config.toml
n_layer = 10
n_head = 2
head_dim = 64
vocab_size = 994
bias = "none"
tie_embeddings = "early"
init_std_qkv = 0.0316
init_std_down = 0.0
lr = 0.00921
lr_mult_o = 1.29
schedule = "wsd"
final_lr_fraction = 0.0
doc_mask = true
Each number is 50 + 15 x the weight over its row's rms, rounded and kept within 0 to 99. Layers, rows and columns count from 0. The size before them is the row's rms in percent of the matrix's.

# down: layer 7 MLP down (transposed), 512x160, rms 0.0712, rows 72-81, columns 0-159
# up: layer 7 MLP up, 512x160, rms 0.127, rows 73-82, columns 0-159
down72 100:78 84 56 49 43 88 56 34 55 41 59 53 40 74 58 51 57 26 37 70 50 56 50 47 35 72 45 60 47 36 60 61 47 30 42 49 53 21 63 56 29 77 63 33 28 44 42 56 45 65 53 59 52 51 28 54 70 76 72 55 32 57 59 65 31 62 60 60 62 42 62 65 43 91 43 48 53 52 79 51 77 52 38 21 17 56 50 51 58 13 52 48 74 28 51 42 35 29 34 26 24 47 37 28 50 57 63 50 50 68 37 57 30 37 58 62 74 35 56 45 48 32 70 59 58 57 45 46 51 32 19 69 48 48 66 41 28 53 32 42 57 52 53 45 49 72 41 54 55 50 53 63 51 37 69 68 29 16 63 41
up73 111:67 61 59 28 54 49 45 63 43 52 40 43 52 58 77 41 64 62 29 29 67 56 45 82 84 53 29 21 62 35 42 74 48 48 65 51 54 75 87 41 30 49 42 49 42 55 54 33 44 68 56 38 42 43 45 32 54 25 58 39 59 43 51 57 57 64 70 64 76 69 32 30 42 11 63 61 64 69 69 46 57 50 42 74 48 35 47 49 45 40 47 52 43 60 30 73 69 49 60 33 86 62 13 44 72 63 56 39 71 34 53 84 26 48 65 69 48 64 48 58 50 53 61 70 18 52 77 67 63 61 47 33 58 56 58 31 80 37 54 50 61 42 78 53 60 37 34 41 48 49 56 47 41 45 44 42 57 44 28 46
down73 107:59 74 39 62 62 46 57 67 70 75 64 45 61 54 59 54 40 69 47 30 23 70 51 50 51 79 41 69 33 55 52 35 39 68 45 73 44 37 26 40 61 51 41 47 66 41 32 61 52 71 36 56 62 56 50 86 38 31 58 41 33 53 36 44 48 51 30 53 21 49 62 46 36 16 59 60 79 43 44 61 68 31 25 64 29 14 69 55 28 44 62 35 53 39 58 41 64 73 70 63 22 28 66 55 53 58 66 68 41 41 39 44 31 84 47 68 35 48 64 17 28 50 48 53 31 28 45 57 22 56 51 59 44 39 47 66 73 34 62 48 65 33 67 61 62 51 61 82 44 67 27 48 47 49 43 45 54 36 55 41
up74 103:51 73 64 53 56 73 68 34 51 77 39 53 68 58 53 30 60 48 58 56 50 35 51 32 48 56 11 50 49 40 56 38 61 50 55 40 48 48 50 52 53 51 40 56 56 56 69 39 58 79 86 70 65 51 51 68 74 41 44 60 32 42 35 56 42 55 33 44 63 59 62 66 27 41 52 79 55 37 37 45 59 81 28 47 39 24 51 52 44 65 40 52 46 33 74 57 56 66 24 39 64 67 73 64 64 35 39 41 37 30 31 51 34 54 58 39 84 54 43 41 66 65 56 26 45 28 59 52 58 51 44 50 37 78 42 40 23 03 36 67 58 64 44 21 60 42 44 38 55 48 54 80 85 25 63 62 45 63 72 28
down74 103:56 54 34 52 31 55 59 49 61 58 66 60 31 67 29 66 45 47 39 44 44 51 38 52 54 51 46 74 31 63 48 64 56 68 46 68 37 56 54 52 60 40 18 12 49 80 34 72 31 33 28 48 24 34 34 42 18 43 64 44 71 70 53 39 48 61 68 39 38 47 50 58 58 45 40 52 65 54 59 67 34 26 63 56 99 65 43 16 34 52 42 22 68 50 46 39 36 35 67 43 43 63 38 24 41 59 66 56 64 53 99 46 34 62 58 58 43 37 32 67 53 53 43 61 69 62 30 46 46 41 72 67 68 25 44 49 38 76 45 59 53 65 56 55 37 46 72 61 34 59 50 50 28 53 68 60 46 61 27 69
up75 106:42 66 29 37 67 52 38 37 33 40 57 41 49 50 57 55 62 23 56 73 38 41 32 66 69 35 34 00 57 39 58 64 33 39 55 53 80 41 27 53 53 57 72 51 53 36 83 44 50 61 44 09 49 57 73 39 31 24 40 55 67 56 43 44 40 56 67 56 53 93 53 45 70 34 57 39 38 48 29 48 55 23 28 78 52 42 49 57 36 51 45 73 52 38 24 53 41 42 40 57 55 38 57 43 13 45 38 49 70 56 44 50 19 40 39 46 43 43 51 66 70 47 18 67 25 57 44 44 62 54 61 39 45 55 54 39 59 80 41 39 50 55 51 36 25 43 38 63 38 50 89 56 47 43 49 49 31 30 37 63
down75 095:68 54 81 36 32 47 66 51 60 38 58 29 55 54 35 66 66 65 61 44 61 43 30 57 37 64 43 63 73 48 40 39 27 88 45 64 67 51 74 34 51 34 49 37 66 42 38 77 65 63 56 66 62 43 48 60 53 32 66 42 81 67 63 35 38 56 33 67 40 40 44 31 66 47 71 71 36 48 28 50 66 54 37 52 52 15 33 57 56 39 51 46 76 60 63 34 49 29 40 50 46 49 62 50 14 38 53 35 46 68 76 91 52 50 35 39 53 45 41 36 47 50 73 45 27 27 64 56 50 62 57 72 29 44 35 53 42 56 24 44 58 59 72 46 21 47 74 45 70 80 28 62 30 49 58 60 32 63 62 31
up76 095:46 61 47 70 60 57 52 56 49 35 66 29 48 24 53 51 40 56 78 37 56 55 46 67 55 70 55 55 52 31 48 33 49 70 85 53 60 60 72 52 56 41 62 26 43 37 66 38 42 15 76 62 56 47 52 45 57 61 43 35 50 72 65 40 46 50 58 30 61 56 47 54 73 58 10 62 57 53 77 52 48 30 51 40 62 60 48 73 87 61 64 68 69 65 47 51 72 67 21 40 55 66 23 51 43 76 60 76 57 67 43 65 45 50 49 51 40 40 43 37 35 64 51 18 39 41 24 30 45 42 45 48 34 60 80 55 31 31 65 39 36 71 24 23 44 35 51 72 66 42 29 71 75 61 31 57 61 58 70 55
down76 098:56 63 58 48 51 66 54 59 46 62 50 49 56 50 45 33 31 51 52 45 68 53 40 67 61 33 41 42 69 68 32 27 35 22 62 55 58 52 37 32 66 54 30 24 70 40 45 58 44 47 47 49 59 54 57 33 76 56 46 41 54 48 27 64 24 58 57 30 50 25 65 51 38 74 47 66 35 62 74 78 50 38 47 20 35 56 61 38 40 63 30 57 42 92 55 19 29 33 33 45 47 04 60 61 63 35 39 71 38 59 12 65 41 66 65 39 42 37 50 51 57 33 58 78 39 66 51 70 49 54 50 46 22 30 39 62 59 77 51 30 64 37 20 48 36 67 53 38 51 49 71 35 52 78 65 35 60 68 46 59
up77 105:64 60 66 54 69 36 19 57 43 86 38 50 59 42 53 61 42 44 70 51 79 42 38 38 44 46 32 83 38 49 47 46 61 62 42 56 60 28 62 55 50 56 51 55 45 35 49 46 37 23 66 82 69 44 64 75 54 50 69 50 47 68 62 57 63 36 64 26 34 60 32 66 67 47 62 52 80 65 57 33 94 64 43 70 67 38 54 64 43 85 52 44 51 62 65 52 53 41 43 45 43 30 72 57 91 52 60 35 44 59 35 57 51 75 37 46 38 39 66 58 41 74 55 27 20 38 17 31 73 34 44 46 55 37 59 60 25 46 46 37 47 58 19 44 47 55 78 60 43 58 72 39 56 44 42 31 47 58 62 54
down77 098:30 39 72 63 44 77 68 48 28 57 39 48 42 68 61 43 57 49 67 51 53 59 64 69 63 49 56 60 50 76 48 59 30 59 48 21 59 63 57 39 53 39 36 47 67 48 82 19 25 36 46 37 45 34 54 65 70 40 24 51 26 38 18 45 39 44 27 51 27 21 46 38 53 44 64 53 32 69 37 52 59 57 63 49 11 73 37 65 40 79 29 63 41 32 70 40 49 63 36 58 42 21 77 55 63 64 61 58 29 61 36 64 34 45 58 64 39 52 40 50 31 43 39 12 71 44 54 46 53 66 43 68 58 55 72 49 45 38 35 55 41 48 80 26 55 16 38 34 52 52 72 66 49 60 53 64 63 52 41 39
up78 103:64 31 67 81 49 62 60 45 57 44 59 20 45 42 49 38 52 60 39 46 32 39 65 23 73 60 55 60 78 42 53 67 72 26 46 76 44 28 26 61 26 70 38 54 45 34 48 31 41 34 66 73 62 47 76 46 71 64 57 55 46 52 60 78 18 57 45 86 51 42 58 41 57 67 48 43 35 66 59 45 53 70 58 65 62 45 68 34 45 49 41 27 84 34 52 55 57 64 25 45 29 42 46 40 58 65 67 61 53 54 36 36 62 18 29 62 63 46 55 70 30 28 63 51 58 61 60 60 51 39 52 99 22 53 63 60 64 60 54 78 41 58 58 51 45 54 54 56 60 54 63 61 55 65 69 57 56 47 72 68
down78 097:07 67 63 38 49 44 21 59 51 67 64 60 58 37 34 62 45 46 37 44 45 25 18 61 47 45 62 72 67 53 60 61 54 46 66 61 37 52 54 46 38 64 43 54 48 80 39 65 36 87 36 39 35 37 63 60 67 65 35 65 32 59 61 35 85 57 29 27 61 23 38 53 52 73 64 52 52 53 62 38 40 50 25 36 48 60 48 37 50 56 49 45 53 47 60 27 67 43 74 23 55 61 45 49 41 72 60 57 42 35 88 49 29 71 55 71 55 41 49 34 48 65 50 46 77 52 50 71 45 19 82 61 53 43 38 66 23 58 53 17 37 61 26 44 50 55 63 58 48 56 40 39 68 29 56 51 22 39 72 56
up79 103:46 65 45 70 31 59 47 70 52 59 50 39 46 40 46 82 35 52 49 28 25 67 49 26 29 65 56 36 57 68 70 20 56 55 50 70 68 34 52 17 36 27 42 58 78 64 46 49 39 69 73 93 43 47 62 35 62 66 64 54 50 40 67 50 39 36 28 57 75 66 61 50 34 51 52 45 61 66 43 62 21 37 67 70 66 71 55 67 40 69 44 64 68 44 49 63 62 50 70 55 26 55 62 53 48 60 49 55 47 54 33 49 13 41 32 50 64 69 72 24 63 45 45 33 47 58 48 41 67 39 57 20 35 43 62 48 51 72 48 64 53 57 74 32 39 62 35 39 70 65 61 68 19 23 36 35 55 64 58 46
down79 104:27 50 84 56 24 50 72 18 51 58 53 45 52 58 55 41 81 57 50 53 49 50 63 36 34 66 33 29 31 39 38 50 38 64 64 40 47 58 57 40 49 54 42 57 31 29 51 53 83 17 53 44 53 62 38 58 35 75 42 53 51 27 45 52 38 68 65 74 32 51 49 46 52 57 37 34 56 44 57 60 89 42 43 60 29 32 69 39 27 58 42 40 20 50 34 62 86 37 65 62 44 55 44 51 43 42 47 42 54 59 36 61 36 24 43 53 57 54 61 54 67 28 50 33 93 39 65 52 31 55 24 46 50 58 66 31 65 30 49 60 41 10 60 72 66 64 72 64 65 64 34 42 70 61 39 59 78 71 54 60
up80 088:31 63 45 24 46 41 64 47 47 44 53 27 28 39 54 63 74 36 78 99 54 15 49 67 55 53 35 68 45 42 12 61 51 66 36 39 34 17 52 56 56 46 63 51 51 37 45 76 42 49 38 32 53 49 35 44 50 33 54 58 39 58 57 47 30 53 48 51 41 65 44 54 52 38 61 42 40 59 49 46 34 65 60 22 55 53 57 62 43 37 96 40 71 53 40 53 63 52 42 46 52 39 51 77 36 46 43 25 45 30 64 66 57 33 37 51 50 83 59 36 53 47 40 58 39 57 29 43 36 29 50 39 52 23 43 37 68 81 47 26 75 55 33 36 19 25 45 58 53 56 62 41 42 66 34 57 27 69 60 50
down80 094:53 39 56 78 50 67 40 38 44 47 54 43 41 29 29 62 31 35 75 47 57 74 48 80 80 37 29 25 63 59 42 37 49 35 50 47 63 23 67 58 32 50 71 46 38 52 51 65 53 51 47 66 27 52 70 79 25 71 46 53 63 60 43 62 77 61 70 53 41 65 45 33 66 36 20 44 51 35 39 37 58 50 40 51 50 19 54 73 36 75 25 52 14 40 55 54 33 41 65 40 45 53 47 30 67 78 48 43 57 40 81 35 24 60 41 27 33 41 42 43 23 62 46 48 33 68 29 66 56 49 73 69 47 50 74 51 69 63 35 20 49 36 41 56 56 54 53 37 59 48 33 46 70 52 48 45 42 27 68 69
up81 100:50 64 56 50 43 65 62 39 43 42 29 56 61 31 50 66 58 32 22 55 44 63 60 20 63 41 50 52 63 55 48 60 57 33 43 79 65 53 21 28 41 50 59 64 47 52 35 54 46 65 59 47 35 81 44 67 43 35 38 86 55 51 54 42 38 47 41 46 67 67 63 82 54 40 29 45 18 58 36 32 31 99 76 49 51 54 24 42 33 26 60 42 46 46 62 60 42 68 75 15 60 45 50 54 67 38 60 61 50 59 58 44 25 58 44 64 60 50 34 44 52 65 46 26 41 50 62 23 62 49 60 52 70 49 47 60 56 65 60 44 46 64 96 37 57 53 26 44 55 30 73 34 75 23 63 59 60 40 44 60
down81 097:53 64 10 46 36 46 39 64 38 55 76 31 43 64 42 41 46 01 36 49 47 47 24 37 45 51 55 34 48 69 67 52 42 54 60 49 34 34 47 40 55 35 40 45 53 64 43 52 44 69 41 71 62 38 88 36 47 52 59 79 54 60 24 40 37 40 63 38 43 24 29 40 65 59 48 47 47 48 57 89 55 28 33 65 41 51 74 46 35 37 85 58 88 50 65 52 58 47 45 77 48 31 57 44 49 53 57 53 48 49 57 77 76 34 63 63 43 57 68 48 27 24 53 57 32 28 54 43 33 55 45 53 41 26 42 34 46 63 46 57 86 46 64 55 73 50 55 32 62 66 57 43 60 33 41 54 28 86 39 62
up82 101:54 34 47 42 39 51 38 51 21 48 57 73 62 50 46 58 40 40 33 64 84 44 57 38 53 72 68 84 49 73 60 63 39 54 63 56 72 38 47 61 43 53 76 40 32 27 97 69 34 40 68 44 46 51 53 35 57 67 19 51 42 81 31 50 41 42 38 46 65 59 50 67 65 27 32 44 71 43 43 45 74 54 50 82 44 61 05 56 33 39 50 55 56 40 30 49 53 62 34 42 33 69 32 44 76 45 56 67 52 51 45 33 32 67 29 70 46 69 69 43 47 51 47 84 43 46 42 36 81 64 23 73 56 71 53 64 66 46 28 64 43 65 67 43 39 51 48 35 66 49 43 61 41 64 58 57 42 51 45 61